Weights of a small transformer language model: MLP 768 tanh GELU.
Each number is 200 + 40 x the weight over the matrix's rms, rounded and kept within 0 to 999. Layers, rows and columns count from 0.

# up: layer 6 MLP up, 768x192, rms 0.139, rows 410-427, columns 0-191
# down: layer 6 MLP down (transposed), 768x192, rms 0.118, rows 410-427, columns 0-191
up410,243,227,148,170,237,269,265,124,189,213,178,225,228,192,165,188,106,198,90,200,158,197,270,217,166,232,158,196,213,199,195,152,156,189,126,240,143,207,176,231,184,169,153,196,186,178,188,198,232,139,270,193,172,195,220,148,220,265,111,197,234,228,277,215,241,185,254,168,241,161,215,277,272,168,279,168,217,209,177,98,145,265,232,316,288,209,219,174,268,235,194,266,171,137,199,221,136,160,200,208,200,117,144,179,205,144,131,170,154,193,250,155,171,195,250,141,230,245,231,172,223,231,256,219,160,212,174,164,232,195,177,170,193,185,269,232,193,220,220,196,238,209,235,193,165,241,189,225,214,233,211,194,152,208,189,158,166,200,227,250,136,302,229,256,221,265,163,191,163,213,206,242,183,169,145,281,218,200,144,205,231,168,175,228,250,210,164,251,207,172,275,231
down410,228,256,147,151,234,241,200,202,195,191,219,187,207,193,233,218,110,228,222,193,200,291,214,147,212,156,202,206,87,194,223,216,186,217,239,164,203,231,186,227,165,180,294,145,155,197,143,192,218,172,125,206,205,176,215,134,194,198,204,148,219,236,223,153,181,231,106,132,260,213,224,192,122,247,216,188,181,217,201,254,149,211,161,260,217,243,151,171,201,171,192,217,117,214,153,204,180,242,154,154,251,165,185,183,186,255,253,161,239,155,182,181,147,250,237,181,276,130,200,195,235,173,219,170,168,234,188,174,154,236,174,224,268,232,195,269,229,213,220,121,192,161,320,222,174,186,223,152,153,162,141,194,150,194,178,271,192,250,196,185,157,246,197,269,214,155,225,286,159,136,223,139,250,238,159,253,187,204,167,237,116,175,122,135,222,128,180,181,152,94,242,191
up411,209,184,198,200,161,235,243,129,194,235,214,221,222,173,191,201,181,205,161,200,259,116,225,169,233,163,205,266,190,170,165,181,207,220,173,174,252,188,192,261,204,199,188,206,144,169,189,187,181,171,247,260,224,192,234,229,123,195,227,221,261,180,130,203,202,149,159,135,153,198,230,218,190,257,202,219,176,211,179,186,233,204,140,248,178,177,145,155,211,144,221,207,204,210,193,122,214,258,185,200,234,167,178,231,240,214,234,212,188,248,224,153,169,197,211,212,223,214,189,247,145,168,178,163,175,151,218,192,250,164,178,201,193,202,228,174,196,227,241,200,157,192,234,251,188,198,187,270,178,193,210,239,181,218,239,232,202,192,172,215,155,191,207,226,141,159,260,175,218,168,161,166,228,144,142,174,207,235,186,212,246,225,226,253,301,189,167,162,176,212,228,257
down411,190,239,258,173,202,174,201,228,182,242,207,197,215,253,159,213,163,203,230,205,200,273,203,155,295,219,223,180,232,238,175,238,181,224,181,222,243,196,176,227,179,220,206,261,222,257,202,218,178,169,224,157,255,194,180,208,189,199,214,225,175,132,183,207,174,224,218,202,214,196,202,211,238,203,231,172,166,204,183,166,150,230,218,104,149,229,184,245,155,180,193,177,226,210,231,265,182,180,177,247,125,225,225,220,137,147,211,241,187,203,186,212,167,196,159,219,251,205,255,197,217,162,229,233,258,162,159,179,200,203,178,236,222,216,233,287,182,174,185,216,232,182,143,172,231,165,272,151,201,232,151,230,138,218,180,258,171,147,213,206,197,171,122,167,224,177,191,179,177,237,221,188,200,183,212,232,170,166,183,270,236,212,176,198,235,247,238,175,152,138,148,149
up412,197,181,140,198,172,191,287,158,212,239,286,151,126,189,208,164,228,222,263,174,170,242,206,207,186,213,160,221,241,185,259,195,157,180,152,186,141,260,197,214,183,147,222,245,204,239,232,105,218,147,49,99,319,212,210,214,210,193,173,232,193,150,180,161,209,194,245,205,208,250,191,240,212,169,233,166,226,263,190,254,191,199,222,208,231,199,255,206,165,273,204,200,204,247,169,170,213,246,178,261,195,274,196,160,140,218,189,192,220,177,175,241,296,175,242,220,218,144,214,190,182,157,139,183,222,219,208,164,164,253,214,248,190,176,154,234,110,229,291,221,124,239,146,226,158,160,119,169,148,214,171,173,250,210,229,192,220,161,156,149,210,225,232,165,190,164,180,177,199,216,191,219,257,197,215,174,163,194,193,171,147,190,178,225,204,230,221,233,184,144,236,161
down412,195,179,266,218,200,296,268,126,298,220,219,161,195,207,186,206,199,172,178,216,229,203,196,175,276,196,124,194,163,219,246,236,157,280,241,196,218,283,194,209,120,153,179,232,178,237,101,202,226,190,140,210,194,264,133,219,131,232,196,193,218,239,185,230,184,87,150,201,253,163,242,191,182,253,225,223,185,178,241,203,142,207,195,150,186,190,203,163,265,196,262,252,210,163,245,270,241,211,234,188,152,207,218,156,268,203,192,212,171,271,171,196,117,197,234,162,128,237,247,127,258,265,212,304,186,221,231,268,198,183,191,117,164,259,247,234,251,203,221,240,158,175,121,217,228,217,208,293,179,256,169,213,195,172,210,227,199,186,195,192,205,210,148,282,214,205,176,125,172,179,217,214,182,159,265,267,211,193,201,231,126,255,264,153,162,189,162,231,239,192,172,172
up413,172,177,150,210,104,258,122,164,220,210,271,179,231,169,248,182,163,217,198,189,219,231,256,147,161,250,280,200,282,200,221,231,267,192,162,193,187,231,197,219,133,187,177,207,224,145,191,241,192,129,193,226,246,269,196,117,216,158,171,156,206,229,259,162,244,145,197,235,184,251,213,219,134,151,187,256,194,148,186,256,218,282,223,152,182,222,233,227,289,163,240,271,203,168,238,126,202,150,178,166,106,255,207,221,225,162,238,177,262,181,252,170,162,152,263,180,260,292,215,199,173,100,149,213,196,180,212,265,239,183,229,257,178,160,163,259,130,153,206,164,220,190,203,220,169,232,197,169,161,208,217,210,231,241,234,170,219,110,240,257,164,188,268,235,177,154,214,186,218,233,207,228,156,137,220,207,283,246,196,215,217,246,201,255,216,185,164,120,279,122,231,235
down413,169,207,217,235,269,224,211,183,284,173,271,198,263,201,267,227,229,131,185,246,204,186,226,266,259,189,240,282,203,192,216,273,184,208,185,210,136,239,134,128,140,145,229,239,220,158,221,299,119,212,178,249,234,255,191,134,269,137,194,182,262,222,184,282,160,237,233,164,89,143,70,205,64,216,245,269,235,202,216,117,203,234,201,192,141,210,187,193,139,217,245,164,229,217,263,174,227,207,219,179,107,238,166,232,275,216,145,231,214,216,220,184,228,228,179,229,198,192,223,200,242,232,238,216,194,184,173,240,221,146,198,204,222,232,131,113,174,165,198,199,128,170,161,189,134,213,224,158,162,165,187,196,187,239,114,197,128,216,223,251,237,199,197,152,172,154,161,203,210,206,249,160,226,219,138,207,167,165,213,186,283,237,178,250,224,201,183,220,189,182,192,219
up414,168,183,144,229,283,225,174,310,227,260,242,224,148,230,196,204,170,212,292,137,237,219,171,260,176,205,160,249,161,169,239,214,178,258,174,173,225,238,206,160,198,176,178,199,293,183,183,184,180,74,140,311,124,193,192,140,240,174,157,217,143,166,236,135,172,261,181,211,230,260,243,203,181,203,230,204,199,166,233,233,191,214,210,119,230,187,157,179,174,190,248,126,216,168,178,172,224,198,223,199,231,139,179,173,206,178,160,237,217,223,167,127,185,188,194,209,181,227,138,140,261,179,238,238,239,217,228,255,268,187,109,211,222,191,213,220,284,184,244,239,186,169,179,212,261,188,165,178,186,254,212,149,226,239,133,175,259,218,155,163,189,244,187,203,185,220,180,182,211,202,213,239,197,120,201,183,181,200,203,187,200,225,165,316,212,180,167,187,222,151,242,160
down414,190,252,179,211,190,175,113,222,208,143,219,227,231,128,169,155,230,136,212,129,179,181,195,206,221,124,149,198,129,248,128,193,162,143,253,250,194,163,253,264,271,195,174,240,140,134,188,185,226,254,228,174,216,173,180,235,185,219,209,125,213,156,146,194,217,174,225,173,165,121,170,197,287,208,226,261,235,255,266,159,253,200,262,210,229,241,121,198,197,173,247,234,237,264,127,239,206,211,263,244,251,209,169,227,199,146,214,191,230,211,215,196,179,192,160,169,187,187,275,206,215,201,236,185,136,282,176,212,188,198,225,181,214,216,209,197,113,188,222,206,260,187,232,195,158,149,265,209,236,201,274,206,195,203,240,216,177,208,163,244,153,138,191,138,224,174,221,211,102,133,183,180,242,227,219,253,107,202,236,227,175,182,243,129,110,171,213,232,217,195,210,215
up415,196,195,224,236,191,214,162,276,164,218,209,266,233,271,187,200,201,197,173,147,173,231,217,175,197,180,200,176,203,233,202,159,173,180,224,219,143,143,181,141,253,230,217,276,251,196,222,233,199,235,201,219,179,222,240,240,202,190,209,159,159,233,169,226,202,220,187,158,238,214,179,241,210,185,232,228,218,199,215,192,256,294,219,216,207,174,225,150,187,208,221,154,131,216,206,207,212,175,208,210,170,198,190,195,251,128,205,242,221,216,200,255,210,214,188,184,177,245,233,181,227,238,186,195,153,217,193,294,174,159,159,156,272,116,263,191,114,215,163,197,142,151,200,126,163,186,222,162,207,251,221,243,229,247,201,169,247,243,196,205,239,196,230,157,179,200,210,176,210,176,204,277,166,232,168,197,229,235,212,174,182,220,170,157,248,201,181,199,220,169,203,190
down415,219,248,148,207,145,222,131,128,181,185,142,204,172,247,159,272,205,159,281,184,215,194,238,220,149,178,212,203,154,211,178,177,208,203,174,208,181,197,168,241,151,166,165,225,169,252,261,162,208,168,207,189,192,212,178,171,185,237,147,178,191,218,248,228,177,147,201,259,175,230,201,210,152,220,126,209,244,210,192,160,225,163,194,206,207,134,148,154,215,171,171,174,250,209,195,138,209,205,207,232,188,188,168,180,167,203,185,227,103,192,185,234,156,141,200,210,210,215,229,173,245,226,215,202,135,219,289,202,189,223,238,207,193,152,219,244,235,202,260,216,204,203,231,193,232,176,211,202,195,229,191,222,183,221,174,229,239,190,194,142,142,173,195,257,191,208,173,275,223,247,229,138,137,201,239,196,226,216,188,222,190,240,159,201,178,209,245,259,207,119,192,142
up416,203,165,168,206,225,159,243,202,248,194,202,178,183,201,262,125,181,196,240,152,211,163,189,234,185,243,161,167,173,278,242,202,306,241,187,220,233,212,138,166,218,229,193,195,163,163,216,181,189,178,183,223,207,222,188,237,179,162,116,186,197,170,140,180,199,217,204,234,251,213,249,238,303,137,209,206,174,146,190,209,193,156,188,218,250,192,223,174,215,241,214,207,209,158,137,207,173,220,173,179,203,203,200,263,265,206,246,243,156,282,185,160,228,128,134,223,241,199,202,260,163,236,245,128,180,230,244,213,146,184,218,213,255,238,224,185,174,241,164,191,154,181,129,145,231,147,168,179,219,177,220,272,156,211,136,245,183,219,260,144,237,185,214,189,188,258,174,152,248,157,202,101,233,231,137,171,293,84,208,245,151,221,191,226,281,180,182,207,268,182,198,209
down416,168,268,176,162,172,173,89,197,253,231,216,233,292,232,170,174,224,213,257,153,182,174,204,92,183,242,171,124,152,214,164,182,160,160,216,201,213,151,165,126,203,213,170,197,194,176,182,237,237,237,155,244,186,42,190,257,285,191,201,242,186,215,133,214,269,206,87,155,222,238,174,216,206,106,185,232,135,199,103,205,188,234,237,187,170,220,195,198,230,188,224,207,208,165,131,167,176,150,190,190,236,170,186,193,213,200,124,268,203,301,153,227,310,149,274,288,181,259,180,148,299,201,274,167,165,224,246,217,235,208,181,136,214,175,170,241,165,160,177,194,198,161,238,230,180,177,263,174,231,181,177,246,164,210,237,214,207,286,246,190,161,183,114,219,222,222,186,220,214,181,243,156,162,154,174,149,222,228,279,273,163,230,184,171,195,169,260,196,240,197,202,116
up417,272,195,259,322,165,222,136,247,230,221,259,293,212,187,209,197,299,137,169,218,262,186,179,174,130,148,146,224,210,248,216,230,149,174,191,200,220,163,175,207,208,242,264,221,166,240,253,219,151,201,160,160,177,244,209,243,298,227,238,191,203,163,178,229,245,254,120,213,209,223,196,189,170,270,155,205,127,184,277,273,274,236,173,161,199,179,219,216,193,173,180,181,190,132,244,247,196,138,229,171,237,62,224,142,182,165,221,216,205,185,207,181,199,225,209,222,210,197,200,207,186,197,119,205,219,125,178,191,155,221,197,195,212,242,200,196,203,135,117,256,281,97,174,249,203,145,221,241,231,181,218,186,161,168,197,256,216,181,252,203,121,216,173,141,228,229,280,239,212,164,151,183,203,218,193,180,232,188,198,177,160,219,200,145,189,208,125,199,191,204,237,129
down417,197,216,148,177,246,199,265,218,226,174,199,124,203,127,185,267,205,225,263,174,189,157,187,208,226,229,221,222,237,128,220,235,213,227,216,261,189,233,213,149,139,148,254,175,167,176,205,289,186,202,149,173,223,200,158,214,123,150,210,205,242,204,194,212,268,230,123,209,199,167,178,165,188,234,115,155,315,127,241,222,249,181,231,307,207,214,218,162,244,233,184,220,243,170,252,244,212,160,224,191,185,208,231,152,231,222,160,192,249,191,193,146,285,182,222,181,181,292,207,263,247,254,149,213,111,210,205,225,92,262,189,236,272,156,193,194,166,226,219,280,182,230,155,136,143,221,245,167,121,211,232,172,220,205,151,198,213,157,185,160,134,200,210,127,183,225,158,182,244,145,169,200,207,245,167,212,186,184,255,198,192,144,165,236,231,153,198,206,168,256,213,257
up418,199,144,294,161,195,224,190,193,181,248,150,228,145,219,254,265,213,219,214,233,197,119,248,166,262,154,211,147,246,220,183,230,190,239,216,222,228,277,216,176,196,124,183,170,154,186,197,273,210,162,214,238,182,142,203,112,147,168,245,156,157,227,206,162,274,141,211,197,175,181,166,157,229,178,136,236,255,186,194,216,179,182,188,150,282,224,214,176,194,191,264,307,169,213,199,168,145,225,215,240,175,280,129,148,230,217,150,231,237,230,240,235,185,204,183,209,166,183,226,229,279,243,166,236,222,206,128,157,235,209,233,216,196,250,196,244,226,235,191,202,173,166,147,241,199,101,128,238,245,208,195,163,183,225,178,243,213,243,170,183,200,191,243,117,265,183,229,120,211,173,165,209,205,129,191,258,245,151,186,175,151,235,219,253,185,231,102,204,253,201,260,115
down418,190,205,179,205,178,230,170,174,106,200,204,133,162,192,191,179,155,169,230,191,284,239,119,150,166,156,259,196,201,202,178,182,212,178,213,166,203,169,210,194,186,191,219,209,185,230,154,257,170,223,107,221,249,218,190,181,205,176,214,184,158,202,254,178,191,294,229,211,229,251,223,185,208,206,198,214,224,179,151,224,169,170,142,214,175,174,239,193,222,173,197,253,160,190,149,216,245,166,152,139,202,161,228,149,165,240,246,217,127,192,243,166,145,252,232,171,120,256,240,234,212,176,198,170,184,252,310,159,227,209,189,235,199,213,194,120,199,241,204,207,261,173,176,254,254,198,190,125,220,139,214,212,227,245,247,261,249,163,194,197,183,238,243,166,178,128,185,280,196,233,189,113,191,202,184,212,159,260,160,147,219,287,221,214,166,183,213,255,141,190,191,220
up419,177,213,183,184,226,226,169,141,215,237,197,227,208,110,182,150,171,271,168,121,221,193,207,164,223,171,193,158,236,212,309,234,227,151,212,188,193,266,233,233,258,233,152,177,101,223,161,181,204,246,246,170,246,199,176,260,146,101,142,179,232,162,176,196,179,208,226,230,142,234,229,319,184,178,166,133,174,182,130,193,179,165,257,168,210,251,307,225,187,158,221,236,216,140,201,207,264,166,179,216,264,168,125,128,241,218,141,217,246,265,147,227,190,200,155,189,148,176,181,243,295,135,182,140,228,202,193,182,177,195,169,186,284,186,225,189,175,191,156,184,217,275,237,200,107,193,170,169,219,238,220,243,240,204,232,230,209,209,240,151,244,123,208,265,183,127,250,298,156,257,135,139,127,197,126,204,244,144,135,159,204,283,253,196,170,192,204,183,193,149,205,182
down419,204,231,230,239,184,231,174,201,131,190,147,197,231,172,253,231,293,198,121,204,248,278,100,255,280,194,223,181,225,264,218,203,227,192,268,205,219,173,142,173,273,146,202,134,138,232,203,205,267,182,120,154,186,152,156,230,212,208,176,238,105,171,177,225,141,187,235,272,227,247,188,240,189,202,187,165,193,262,169,140,216,216,146,82,94,228,236,194,147,222,219,229,145,238,191,197,256,137,195,214,228,243,169,207,174,188,307,206,323,122,157,230,238,156,198,164,256,200,255,231,236,226,169,200,192,154,205,201,230,271,253,168,248,220,206,186,186,209,216,53,187,183,177,191,151,199,188,225,191,300,291,175,209,130,208,180,177,204,161,207,185,163,251,166,264,222,159,198,172,234,231,204,184,207,203,243,195,239,185,184,168,225,234,152,200,211,142,272,224,274,166,203
up420,168,234,176,258,237,193,243,207,219,286,214,138,188,230,287,255,262,220,280,227,204,194,139,209,149,144,151,176,124,264,157,234,213,230,217,171,205,190,123,210,260,225,185,268,115,252,204,209,309,223,234,239,220,234,206,241,222,202,112,200,202,213,193,199,217,212,216,156,182,242,288,204,133,155,193,178,192,207,206,218,177,161,248,171,270,240,182,243,167,174,165,208,181,186,148,165,242,239,109,198,218,156,162,177,188,188,223,261,255,228,216,176,234,174,209,195,195,192,165,146,225,134,234,165,185,239,208,124,216,227,95,176,203,220,240,181,213,181,245,190,175,169,103,226,176,214,273,198,211,306,225,131,149,193,213,165,234,246,245,207,244,234,225,257,186,276,137,236,177,246,259,169,208,216,192,236,204,240,198,124,185,146,245,128,145,174,186,179,226,216,170,195
down420,169,216,239,201,179,244,162,169,299,197,191,159,191,258,251,212,268,224,181,234,215,180,167,236,185,206,208,220,172,232,204,166,96,184,252,242,240,193,281,167,157,130,227,186,130,135,169,149,177,206,213,262,105,285,128,253,221,186,252,196,185,195,120,168,285,206,140,210,186,223,150,194,210,212,254,222,178,191,184,182,183,166,160,180,197,164,169,176,181,246,331,188,189,208,176,197,161,210,196,163,326,132,233,197,228,211,105,180,229,203,193,237,302,114,160,216,182,194,183,197,135,201,277,196,231,220,196,214,208,241,246,204,146,294,224,204,144,181,116,217,186,223,213,237,194,196,123,248,302,218,165,216,209,184,265,250,196,225,205,202,228,93,194,198,201,170,212,232,251,199,152,183,122,250,211,143,280,128,140,163,235,211,252,234,272,252,148,305,202,210,118,167
up421,171,183,237,217,217,124,169,257,229,136,181,222,224,139,297,220,249,196,165,174,181,203,172,171,197,170,251,188,176,155,208,162,112,259,218,156,288,247,144,176,177,262,182,247,199,186,236,218,153,194,216,137,219,226,293,196,253,290,201,209,171,107,254,249,204,224,258,230,283,240,152,158,216,210,180,298,201,198,181,164,237,204,255,296,185,107,212,206,254,188,159,114,142,223,208,215,183,173,251,249,237,185,160,183,185,124,153,222,212,222,168,241,175,203,214,144,184,178,232,238,220,206,165,172,200,203,184,195,246,253,209,163,201,181,135,249,228,273,171,141,207,119,205,200,155,212,218,232,189,186,189,197,182,172,212,192,210,208,230,202,207,223,193,253,186,199,215,207,149,133,201,194,162,181,150,219,182,207,192,179,179,145,194,97,274,190,190,210,182,168,180,126
down421,253,166,202,229,238,138,194,198,245,275,141,174,106,205,175,253,246,170,235,175,176,191,287,181,244,233,151,177,166,177,261,222,234,182,224,245,171,235,103,192,214,215,149,251,188,298,149,221,198,191,214,188,233,159,183,287,202,176,202,118,186,156,264,207,169,224,207,198,262,201,196,251,247,256,246,175,248,188,136,186,127,192,195,160,142,239,198,159,187,149,162,251,160,155,151,217,126,271,178,193,163,205,160,172,117,164,185,256,222,143,174,136,164,197,270,230,215,189,209,213,182,207,166,156,181,179,176,231,176,215,190,188,192,138,206,225,246,187,229,221,216,234,155,165,190,266,270,191,196,211,167,163,190,240,157,201,253,195,202,241,201,200,175,189,230,148,180,165,170,139,213,181,167,268,204,171,222,253,230,165,258,204,227,216,228,220,155,177,192,117,235,166
up422,140,166,181,156,231,229,233,193,139,202,248,194,210,152,211,177,274,185,152,241,154,157,204,179,177,180,272,254,183,167,177,203,159,251,123,115,189,241,196,148,218,238,162,248,204,229,221,197,135,148,198,182,201,248,273,174,163,203,167,149,222,183,220,170,165,211,201,206,202,182,244,209,189,232,269,221,284,207,258,227,173,241,235,162,214,177,203,253,142,177,203,220,233,127,206,173,216,253,234,172,196,202,113,160,157,127,205,201,207,132,197,207,204,195,244,213,197,186,224,125,177,240,202,220,187,156,246,238,208,218,198,217,184,174,192,160,222,197,229,210,196,195,201,219,148,145,179,174,132,240,223,199,169,234,179,181,129,141,251,222,275,229,259,215,179,246,219,195,159,216,214,256,228,129,215,169,206,236,222,179,195,228,248,202,161,271,242,149,193,228,175,197
down422,224,179,160,213,267,217,169,182,229,208,224,191,234,197,263,222,202,169,201,166,131,127,232,184,169,207,250,249,97,172,160,151,178,207,240,276,237,185,178,198,202,248,247,227,205,168,196,196,283,236,218,232,231,256,210,265,258,200,206,159,303,176,156,171,226,220,248,225,267,124,125,161,201,148,238,245,94,169,161,209,219,166,121,182,235,203,160,201,243,223,279,220,133,202,189,243,229,217,197,200,170,206,169,160,232,255,209,192,175,246,174,207,246,177,230,142,116,229,197,187,283,203,223,241,228,174,167,177,214,213,261,157,233,253,235,238,189,158,163,165,171,212,212,118,187,289,255,232,153,286,197,214,189,236,218,184,200,191,221,183,239,188,165,254,208,141,171,199,302,196,205,199,264,201,143,227,176,133,169,215,227,274,211,239,175,266,180,139,232,218,152,112
up423,223,170,208,201,211,201,213,144,177,239,227,250,206,188,312,179,302,209,235,238,192,287,199,208,176,213,223,219,299,269,221,204,183,335,142,172,250,202,260,263,160,178,250,142,135,178,143,231,171,251,157,190,182,258,200,203,231,125,192,231,244,149,245,203,70,213,216,205,163,211,206,258,183,190,189,185,223,221,243,255,215,227,227,175,171,196,250,194,200,171,154,112,230,176,150,248,190,274,247,225,222,180,229,213,220,190,176,246,116,194,185,188,230,239,156,241,261,153,285,172,221,235,177,136,152,183,210,186,152,252,166,186,259,115,213,201,196,212,117,212,259,152,107,151,206,186,210,247,219,179,226,275,219,224,224,175,160,241,244,175,219,166,132,147,204,217,209,220,203,204,174,176,157,190,205,212,250,127,196,158,190,164,157,228,191,206,201,172,173,174,185,195
down423,244,239,198,201,186,249,159,247,199,232,176,141,246,258,156,231,116,153,185,143,128,227,206,202,258,175,212,171,194,246,210,233,188,157,208,154,161,174,159,207,186,183,202,266,220,172,163,161,178,227,199,225,189,235,222,178,163,223,257,233,201,257,218,182,261,166,201,181,184,227,244,199,246,188,185,187,199,240,190,136,172,192,122,200,215,177,134,182,201,207,137,148,162,220,233,124,195,151,177,190,221,188,180,117,232,177,258,251,321,189,184,179,187,171,181,185,189,182,198,221,230,205,240,322,263,232,166,205,220,193,204,241,118,178,279,212,183,266,322,248,217,261,228,249,196,222,180,160,183,157,183,121,151,173,170,235,171,140,176,200,234,302,285,163,249,114,192,224,262,183,179,218,258,255,226,236,204,275,264,170,177,246,239,150,178,182,269,276,231,243,201,222
up424,241,274,178,290,225,293,219,138,322,230,329,212,139,236,206,179,187,148,183,170,191,135,194,204,211,215,252,225,245,184,244,135,208,160,213,192,188,196,180,177,196,216,213,265,210,266,164,121,195,267,254,166,216,173,191,258,148,112,225,196,158,92,229,213,267,274,225,187,198,246,227,302,237,278,170,148,217,268,135,188,155,254,208,35,199,255,214,196,204,215,202,201,144,175,251,256,250,220,130,254,203,188,175,156,225,194,141,183,244,256,170,196,216,212,199,252,222,144,216,223,252,167,172,215,174,238,219,220,99,184,136,216,185,200,203,163,173,250,229,315,175,197,243,192,178,206,150,259,217,250,186,193,176,242,183,152,297,238,161,166,220,201,197,202,249,155,165,303,217,229,82,122,232,153,238,221,215,222,129,203,261,238,203,189,212,146,228,162,232,144,216,146
down424,214,182,175,210,237,203,154,174,137,246,192,177,178,182,183,204,202,92,232,216,220,251,160,213,226,173,265,219,239,207,197,205,243,210,217,168,162,202,254,143,190,172,154,286,140,213,184,209,217,144,187,173,184,168,166,263,159,233,151,186,186,127,223,202,256,199,240,184,247,142,218,243,150,198,138,241,210,235,107,229,132,195,126,207,179,235,177,152,233,262,198,172,166,234,168,188,253,172,217,214,241,196,195,180,101,108,182,188,194,191,225,212,183,112,160,248,198,203,202,173,179,171,202,274,212,212,254,176,136,187,207,165,221,183,206,214,167,227,221,202,243,199,195,203,205,157,197,255,239,202,156,140,245,222,237,233,190,204,165,236,216,151,161,199,203,203,227,249,175,188,203,191,230,185,216,168,184,185,161,229,202,255,200,207,192,149,115,221,211,208,196,133
up425,286,172,185,217,231,109,220,232,188,300,197,191,215,131,117,185,238,148,181,219,226,202,172,215,246,119,257,163,210,222,190,221,117,217,157,179,104,161,200,130,262,145,126,190,234,204,224,245,220,112,202,171,158,222,225,229,89,166,251,160,123,218,160,198,175,130,166,195,217,257,180,223,204,221,293,160,130,227,219,222,284,177,230,173,182,289,209,173,155,160,274,218,197,163,159,183,240,252,145,192,205,205,151,110,229,209,218,267,272,155,263,206,244,188,223,229,201,252,216,123,242,156,269,213,222,201,222,205,257,186,243,302,146,182,202,204,216,209,196,144,123,187,235,149,172,156,194,289,270,178,210,187,301,248,235,205,188,220,209,248,246,226,261,185,261,153,210,166,166,183,273,157,242,266,155,236,236,201,210,132,170,221,241,215,286,161,211,133,241,210,277,182
down425,279,215,105,185,164,110,209,202,232,198,154,158,237,279,183,122,280,100,217,243,219,201,159,221,215,242,156,168,154,174,157,207,190,242,259,198,180,202,120,180,208,203,223,254,211,222,253,176,149,176,211,159,141,237,184,212,144,177,162,186,139,206,242,161,125,150,132,256,149,185,303,197,140,185,191,293,226,246,130,254,249,188,186,215,89,321,235,201,234,111,152,239,218,327,200,170,178,182,196,234,188,282,241,218,163,170,222,206,180,242,115,157,213,197,171,173,156,131,155,289,216,166,168,205,293,204,116,169,295,188,233,183,217,211,169,231,228,200,242,302,195,131,274,340,254,294,129,212,134,252,159,207,253,175,252,147,208,238,264,236,223,135,187,150,172,263,180,152,187,144,170,194,180,220,173,213,207,168,299,325,170,125,223,182,246,277,262,188,229,195,243,231
up426,222,191,191,199,172,177,184,190,145,204,189,256,254,179,220,113,217,162,278,239,181,163,199,174,219,174,212,209,218,208,191,210,168,229,181,163,232,160,151,222,226,282,202,216,273,144,243,201,149,229,174,226,244,189,188,182,137,175,117,170,135,167,145,196,145,178,189,192,155,176,190,204,201,206,268,236,202,193,141,223,258,252,216,264,219,212,248,198,63,171,249,207,93,273,241,187,183,194,194,173,150,227,212,236,182,198,222,220,278,207,223,226,269,196,169,210,242,180,201,137,187,201,152,216,221,255,187,221,164,161,177,166,92,224,182,118,172,136,130,139,219,224,190,148,241,231,166,271,253,206,151,161,232,220,167,244,190,217,227,155,170,217,153,173,169,213,187,283,184,125,198,199,162,221,172,138,166,239,193,172,191,338,245,227,156,196,222,232,142,181,168,200
down426,249,247,202,200,210,252,177,210,163,160,125,160,119,83,134,185,168,193,261,189,261,261,176,220,184,188,217,230,146,107,188,203,183,173,203,292,234,276,267,196,156,117,192,163,223,165,172,238,246,204,226,138,196,226,129,153,231,171,288,277,232,204,216,194,170,197,154,257,217,136,180,195,161,124,245,195,173,204,190,201,185,200,201,198,168,184,242,149,275,161,152,117,198,182,210,199,179,170,247,311,207,145,206,210,151,229,204,204,81,185,202,253,191,303,199,239,232,176,221,143,203,200,235,195,170,171,133,208,235,191,218,264,228,215,207,187,211,178,274,224,200,170,258,168,226,231,251,170,286,187,261,181,187,213,154,196,189,210,184,225,249,193,149,270,197,232,203,101,183,188,213,103,222,132,240,203,288,207,252,273,189,220,200,202,196,173,225,157,212,182,144,210
up427,219,182,238,169,226,191,186,260,193,196,254,221,142,191,153,223,196,223,115,220,223,195,192,216,155,171,231,238,141,202,185,289,214,330,155,252,247,194,176,141,175,210,166,258,193,176,224,128,237,182,151,205,246,157,235,249,148,180,232,191,177,202,166,230,178,108,137,181,193,180,210,170,181,149,179,185,193,143,194,210,211,159,227,176,232,281,182,155,243,223,249,153,171,164,250,198,246,178,204,210,262,213,198,191,236,270,194,164,224,273,164,220,143,221,217,252,228,237,283,138,219,259,227,170,196,209,195,250,196,189,202,297,174,225,160,244,243,170,250,165,148,205,190,217,229,181,226,234,188,178,178,181,208,183,231,179,202,167,173,163,244,219,201,193,204,172,220,118,185,200,176,189,274,237,192,265,236,204,151,193,223,183,243,234,199,118,200,230,257,142,206,223
down427,181,167,257,201,140,209,236,200,155,231,250,182,154,230,120,153,193,169,230,130,195,133,159,178,168,239,192,213,231,219,237,191,187,205,133,172,150,241,168,189,223,215,262,211,193,185,195,229,195,210,187,154,188,253,183,201,168,217,189,167,239,269,184,189,188,236,258,228,180,159,198,190,233,262,196,232,235,207,171,216,187,262,156,226,172,168,160,246,176,180,153,210,228,224,203,211,203,187,178,214,205,163,207,237,174,228,277,200,108,156,188,211,262,246,192,153,187,202,252,140,239,205,220,223,217,188,228,171,214,246,247,201,155,213,304,124,251,154,213,178,219,184,200,150,172,211,188,206,186,164,166,197,236,203,158,265,181,225,205,205,147,169,203,215,262,215,121,154,219,215,230,275,215,198,155,200,195,187,235,202,208,149,127,213,127,228,213,246,255,200,225,151